Part of a small language model's weights: RMSNorm before each block, a variant of Adam for these matrices.
Each number is 500 + 40 x the weight over its row's rms, rounded and kept within 0 to 999. Layers, rows and columns count from 0. Numbers have three digits each. The size before them is the row's rms in percent of the matrix's.

# down: layer 11 MLP down (transposed), 256x128, rms 0.0866, rows 37-67, columns 64-127
# gate: layer 11 MLP gate, 256x128, rms 0.0965, rows 38-68, columns 64-127
# up: layer 11 MLP up, 256x128, rms 0.0913, rows 38-68, columns 64-127
down37 099:451560559514571509469576428496508485449522533552512501457506505493491470466503456536512541522461556515418494527532500524550531479428464424467563513530469495531549468503421489451567490447608509
gate38 100:430459440545486447451526445485542566508499513500485528519490456450518508537597451511504519529475545588496457575402508516471483509446515551483518541446500481472486519487498477513498462516459495
up38 095:470521500494496478470508563419526489609525483498489584548457555528504536490504414552478480467537495445558509549508573534558566538502517441513526544502492470542586549507543536476499556482579459
down38 093:484497427497577457506472483493518491534496536482498537522490527519480505457570425406490481505511566524514464473476454478508537546527524514422480495463486462507500466504558490511510502547486454
gate39 103:461484509543419500592452481499506489516522533580415423447513445440494555469471523540488497507548423560574496513556473492532516533453484535493530455446513474499504507391529442533496422478510466
up39 107:550460439456517505508511430524504470481585498480476521443506424478499513518541473506447466496454449465469498429592444504426452511490522566474516476441453535547483550464474469481522568506548488
down39 107:442515555524516486497590498501495511525512456526565488532488445541481467447523486478544441445504543550505515464407555562498517565508478461495443477484559444494449472545547534489543488524552491
gate40 103:468540391450476463446477497519451497474484516519527471464508546532508498507464518519408465476573529526501443509435559492510515520552522543524539500479478518553501466555505470523552443504496494
up40 101:532475480471512509516446483568459499507544521425466440446504478463453467471459522525526479454510484421529464578462485452490431509513469464446563590535509468531499522500553534487488477598518547
down40 100:525476542528551510462535490488438541554498498500526621477580499517466518486520552516459566521568468477501468480495556528481472490435593501460543547571471459471485501567529513491520564501526455
gate41 097:502542419530492434477461555447459544561498486470482473459547562496503534489506458421488491515535596468423559474470479594549541441531434560533546417509525572533495480498532526534500499526542461
up41 100:531507475513504540529514582446474517522470406511574527495530541487502532500540506538520532521494568542454517503523480413603421536507485463531509428494501469483465542568537549494510564536485475
down41 096:434465473529543534597453583493507485524526457560491588559507521465488524544506487463578526570524436451476543467483514474497472477533514476510507466551450501432561465515510507515456560531557530
gate42 096:543535534542524492479429502498550444531498557491521497455485493418509549467479435542494488489570422539456513516566475461472519583486451531503579468488480580508512539486510465528615474511443471
up42 098:466534523504559564499492456507488535442505538411584524525617507447428463524483518456519463480524523471461495533529470450546532471552434516427408530483526478501505481523575478504537473537531481
down42 102:502455454486492431439457496512471512568463491515530469467464533495538481502488494382489418526484509560538455510499517519509480461452562533436565527467463486581500514483467533520471452450489458
gate43 102:449485428534448551463470521501534444524535518571521517504558484568501470550494494502425501497517479512556538453574469460506557492546516509510580545462518576498528526501482502505468492544451514
up43 103:482483518582553501505525513509413568492499442515458550470524488613500524483538499468449533544529541573467564567488505463510472521470551470510577520527490456496508539490447564470449532504492492
down43 104:435622510476494474511574452510502391487455495488508490519495484496463488499481436501542499471484544518447455485545586439549522585515498479567452458526510483456487455583525460591534428518504471
gate44 104:470560504490507516463483510494501518505484509558480551485466498553450554508589521466479529458500560476441453490505517451556577437432428430571551577503526482526502541467628543485487576468512468
up44 099:523521509528438535417497540470433458561532493551416497608613529497438450502565426524542498521484490491445498474545534514476528504469500528462484456485487487526546559496511476518571488525484511
down44 100:485419588519411520567401597484544496508550532452516585514510523463487504516502492482575547540541515528453469459513518486525462566489470485455535491486447531528542483519546488581503462468413582
gate45 098:477592526430479453437452529527493482492568491495545520461437491455521454471472469518458457423494505518521498447558450518477555488497453505531536477402494535546551513500516398499565516441555508
up45 099:570482517477450542513544528523515494468465510533518533479491495519512470516518499487494595592490622550502492529482475467489535592530550417517467533490461484479519488440578495503513480538511449
down45 099:446518472489555476592536519517598511451495461503510527540452486426490447561532471524542466504556520536499458445482487487420500537523475521526451451470491526448452509427488520446536509494435571
gate46 110:518540478494478541497550523474528564565555501570514490527469460636514476525449518537481510466530525505473507474485498497589566541495475470533512478553446479499541435556571500522571476506499468
up46 100:497523579531535599467513506530469493511497549469562498548496459477603539422520499513542459449449454459532414499449485540509482455548535505482413467531531490559502523506517504484527485462555493
down46 102:518464554467530524568519543475475471467543611539477485459495524477492414467580446443446467549539512436419535464495536497497528535491501466483442488447497498533500473423516506543528522505530473
gate47 095:447508608508506480491396591506444509491511466533459444462481497621475504500490488437498526494513460509432511516477481479568575548489526506508557446506506461444399477503442465521550468455565462
up47 092:550500448398539485521451506538490503477549515483540549514571513493416474544534505483525535565471548555502545558539481509479508547538520467520590495504491507478471517512479533526555475551522499
down47 094:497464559492532492439474473538513499551524438544497464562546480429485479487473522444561541498466473494517532456553579499457491479508525528523526564545487493476480518484500543499534532531448505
gate48 104:398457500490417510524518525436504494483494542495503500477467453463512455542550521518567488462517488496528475573502548451496549496515487440521505412489466464540482495536477514481511484445458525
up48 098:438458525431483558577484520475490471547465541504534430513479487472458574543473512538494541463526466492531552511554515499404465447578467537485548477544516472469570520494499458454534534518476539
down48 098:471493472580513547482499507480495521522435460487508523588445477429465492467483464503486493433550500582495420471474505497494528584563447526523498452496492461514527512495437546511462503482453499
gate49 105:422468391494449451424506520550466515578553449515496523473502511490471486488568573503484494534537429507443527573521468465559515534470466431525437517436550494507528502482468528525512504440498474
up49 104:460543498455555539537546499459436450460478587428505499472542548550506456461438490476476518507438470466538517558506543562440494461524457527458495496506458520484422563520489431433441520603496543
down49 102:569485470386481541485526463398510508505538437466494509498478510472483508467546515537523583501453447481532495424478503453469469491500479440509502490544538546468574505523551557479563367501471559
gate50 099:443445469568532525481518577485528436438524502467449500456535492525477496497573520518507435485589513507485475512498511461527540489486553567451503458517495482481486501550485473484469425491398526
up50 103:538497445454464514545484502496519504507465443480566565467566455487509505531469474514470414486530521466589484497483462571555541563482524532486502509501451450456477545445526480493492517481520505
down50 104:482518513557522477431500487559469539457481579451482487500472469532519503519474533547497504478552485513458511491530419528558507539527517507538548470521467547535464484503559504500505584573468564
gate51 103:508465500531456475471522497459520503473512523571546565517451553521499546538466493536497545456508491537478454478457551550477532487461489520570513518479469588532501538499522555496564459460397514
up51 095:493478457439539459548496499506539519455458410501491579486446455521445483491512433457471495514537517580478520495512501540448469459469501541447507499460549516449491509579484480473429516542460523
down51 096:507492507525464498499475468584534462487409589499544458443571475507520426466463482470458552549565494461515504508538467596509477597499492435499502570479545522454478436484495476500478502506507451
gate52 096:449458486494462506538478465494567473468472552417484503506570489504471562533562475458437517497477414447524539532474510507482576490524449515561574471539533534537490465465491512560479448477535460
up52 100:501498480510454478548497453470494463505476411508434489590508558483500466499459545439571460476536553468539521509522486515506420527496493508515455544558522487580437510501483514507542526536487423
down52 102:461492526547501492521534529421485451502489468440509502526488484479488570461512549580478571549482451517555472481468492639547487507486515522522519446423483474431493470443487446516525486467474508
gate53 103:505484500454453445514413509444502546529577484475589560476455453505496560505509630521547485398490485523489496523473548465535513484528534492525448524464510432470439519503524450501479517462458511
up53 106:491494406516540563472503424459508604509470560493518546524531492577544562491512476483526510505434444473477501509530478459498594543573506539491496515518449499490567468483557483488495500540432543
down53 105:436458517487460506541547534427501450494494488475553561536477478450497487480561456517571461483535450507480490503484451562565487451550500480493430475491517434453578499488480461504551460460501536
gate54 103:510549529454458430518525476542499596483499578465439464443480485569428520547483457433450490549492449605479504543460489533502508457490461556532510487483573489535546490485571515560433553439478509
up54 102:499506462525551428460511447453452479499518519448499511532477497491511487432429493488506491539509502551516448489470486483535449500542532499511440500499564473442443434481427445503511478569504535
down54 105:542422498528467527529480503454424516457541501546415472484495467494465465588566546558508464439519506476545571533543473517497540494452503426567499517471479533489496555474499527517531452501526571
gate55 093:505481512544497497530504507505530513471418525510443455519480487587479504490490491526470459538518532565442438557418443502527486463562413542534538467435508475463471514544514531479554555477518509
up55 098:499510482489457510470476576541531540568489494458506541501525459506531476521447557472507430496464531519486587497520525536565467529562560559530482492516490594420500431523504510492560517537469514
down55 100:569551554569492516546486570469449472514459472476536481522568428467556458483511544537522538574524501525486619429488514543508475483479458491603507515478472473457460504491529522492499493523515573
gate56 101:506556478522491564543510533467513412518547540527511524532419430504541532564463517586499480478508510488511451598483493483462455453581500568539528474445471550448395439526481502584532493531486468
up56 100:580525441540444532503445511439508494545474560471523517498490470585472516543464523517461486456495523464473555545553467448505568500497495453489449455538488548445480512497500538557434467491498463
down56 104:552483507472549441478489470599531474461499537490507478499478480493475537547537446382529431564468485468454483566501508542469510432454495513545483515495501483550462461532489546524500493476522579
gate57 095:460459517498430487542466506490525442569511527554449563478567539471431505504511512569473481518493491524517451574473498457524485469530534461535532502415464564560521529522561511503559534461506555
up57 100:514448504514562495477525472505471504520544421538503469515464555384577489519534498440576514497439514531541491503539449427548535550473511464485559580446466451503475516468472499509481461541472490
down57 100:474527499511473452505495430511509478436553539527520463511456512511517470452460409607574406501429526474467453568509529464491520500483535579471492548453495556518471566497488498492504477502523471
gate58 102:502451448410427477521520548444594474576570538461513485466460495441503573489485525472562456490480526479498470473454517504486567493509553490577443482507531520507497511509527504523523420502433489
up58 101:505420580514460471484553522474494513539469455483469545516468513492492489443558497401445562526536525539483519555496453439508499513515516540553457483467536536561544512459464550489450538502539482
down58 100:523444538507479459580500540498555571547497527517482527497512473498487549504553543459528541497516565472508506496556502438516550438395476498445457498535457493430470553416469484526460523438551475
gate59 102:506461473459467508508512520490485522541543543534465458460541516509542477521449452482482487455528500519556377540499549497507530554579487494534529479513466473503576547421518565502501508485546545
up59 110:510471493504477497470509508489523468456482422521423398558568515524476520434439457493468504562517404490464523482497497523463486468499445508526553442483497503494511487453530466537537573511479430
down59 106:556540484507556469460502438507560541454486431457473440466483496535550491482503561525499427494481489543491541479501499438454439466513454483516510560542470525467441478493464500481474443497499527
gate60 103:467526480458464480567505542505478479502559562536511475491558499538483549474460475399440467492452541481509422551471482483516575478522473450492575502523499531444486458519544498543474424547426496
up60 099:505531519558454495480464527496492433500537522483535519437526536458576497508496610528515438500535502561536591458507557533432500544483476503493430510484495438461528488537440552442501537481510437
down60 102:477545529395424470457497504622478461450517485502535516529532521479505496481465545483463414455460487497499483508497494514504549463520529532434545512522490491520439515524521481543510435504481455
gate61 111:477443409525532526482560527466544540497492540534470513567508451512557472481532448429479453486509486528412536476455437466536470634441516508497497519437490511409436528461507437518525441480486525
up61 102:485582549496471460466474468507456531531512528571428496495474474499574472508516565484444507440498555521555488553546500517470472501540446464527576531436585496527483511444521503488502535474510477
down61 099:455538528476543518443417547499483548485461470582518533494475484474504479480401372525480497506437526492525488485488490405546468500445461504453443458420474498478430478464443502577493469414529490
gate62 101:535529506503496531471500503473526549536510520515449450470515515468496390461529447469554411503562571499516525532491505516520508461559468474494493539536512572522573490438484445445477520546425542
up62 105:506468457508495523519485532501589520506504468481490486559508521436577566475561505565580464515537513493521560528542514468455495476496550546487530555470510467589494514614469467454448537485547402
down62 105:527459470486491621494528528599398461576532471566481513524461566498512418457471498463443420517515519523499492505553529539517466491515524545511480503519506458528437432555515489483462475480489435
gate63 092:503503429441490531501505446430571504512572505497490511552530557545471516502510453531492499538486558581471448546497572552504541540498568516553503559507435545526428497443511510443588526490477455
up63 093:570449508515441435492474531500516505464530501563569463534445492524449497521510454525465523479539460573572489582548479537534561487535465511443518440566510508470477468482482478527473501455534520
down63 092:529502491527487535523503516517433460434594539550487479550414567471563471421524418558532570470524458475497543480512462505519509497531512481522482481450523478543559464400477507433513570494515469
gate64 085:500532524545538533555546534437410493526467584535491425468418517498415509498470556422453532497487499546484585451458435549502443501455505518542502536547515461480480438481523448507483535463510561
up64 089:520500516491534494418448510476497505470577513521481530523527479580398398488500543495476527475514494487529513453450434574550494552473464519507431492444542467473513463442516477539493408470497494
down64 088:552540512445505506543461413487481558439489514509595495441505509520526478521479488486521560570472527469530476553456510505460436543436458456537500470490515524459433441492499607493535403483574572
gate65 099:534457520465488493471534444472603468518542567560497532609449456430524485516554465460468437509526512531516488473457475560548548501503501486529586462540458460466547505529504477519531436476485526
up65 103:536523416556483505520507450463520391537563510479556519496490536480400581453482547505476521522501480486460460504471569511514456448471480508463488538522535494424465552563483485490478486483469419
down65 100:506511415521463542480424508470465471473454556455507493534436528519489532509519519475502458453363495543526564410454492503457472481450537562470515498509494500504461496554535554547475419440494523
gate66 101:544428507454428525482536470485583508540494501458476508495519505497463447570537552497481502508442517552520502478471482460444493508518511537593476449476550500566419439418558487458449519525534509
up66 100:460451522446483511488433522490513484482499494498537450551602467541500565534485513467475546502482502467495544513555492483481511425464475439504548451498457525501537567477492560516487519489485541
down66 100:466485543539542468550519438513399521487510461511532499461532512547517466456503538507495515506494548531464479478453518487480565569459456474488520489556565409490462470481465474422517546496484525
gate67 090:523476507533501443516562484415427512517499518518517578476470435542510484456504417492504488560453464441510518554528509480499499496508542498526565585515461426483513492491492452520504470471427490
up67 093:545611502507501485503537471553529466507488466491505492495496486563483544522522505547545498444453452426515548501510508457520477527530458418506492502471491501471557534511502531494428499478520461
down67 094:445528472480476482466486482588460510536487520504503572562457476483475509546461521499511532492486529518580505480552435490546473549463506510451475456525506467467450415537467435478509478478502512
gate68 110:484466466430491472465417514475536605483553568524471487486527453508535481485433516422474472478450457493443432510494555526510504493427530482534487485463450475520565520488522533538452542463475534
up68 101:453503505473506510602475522419477469383554558458464529528491487535415484501500497495461498504475477470489506474500586502511484466459441562498579510472502457545501460519506490531455499478544492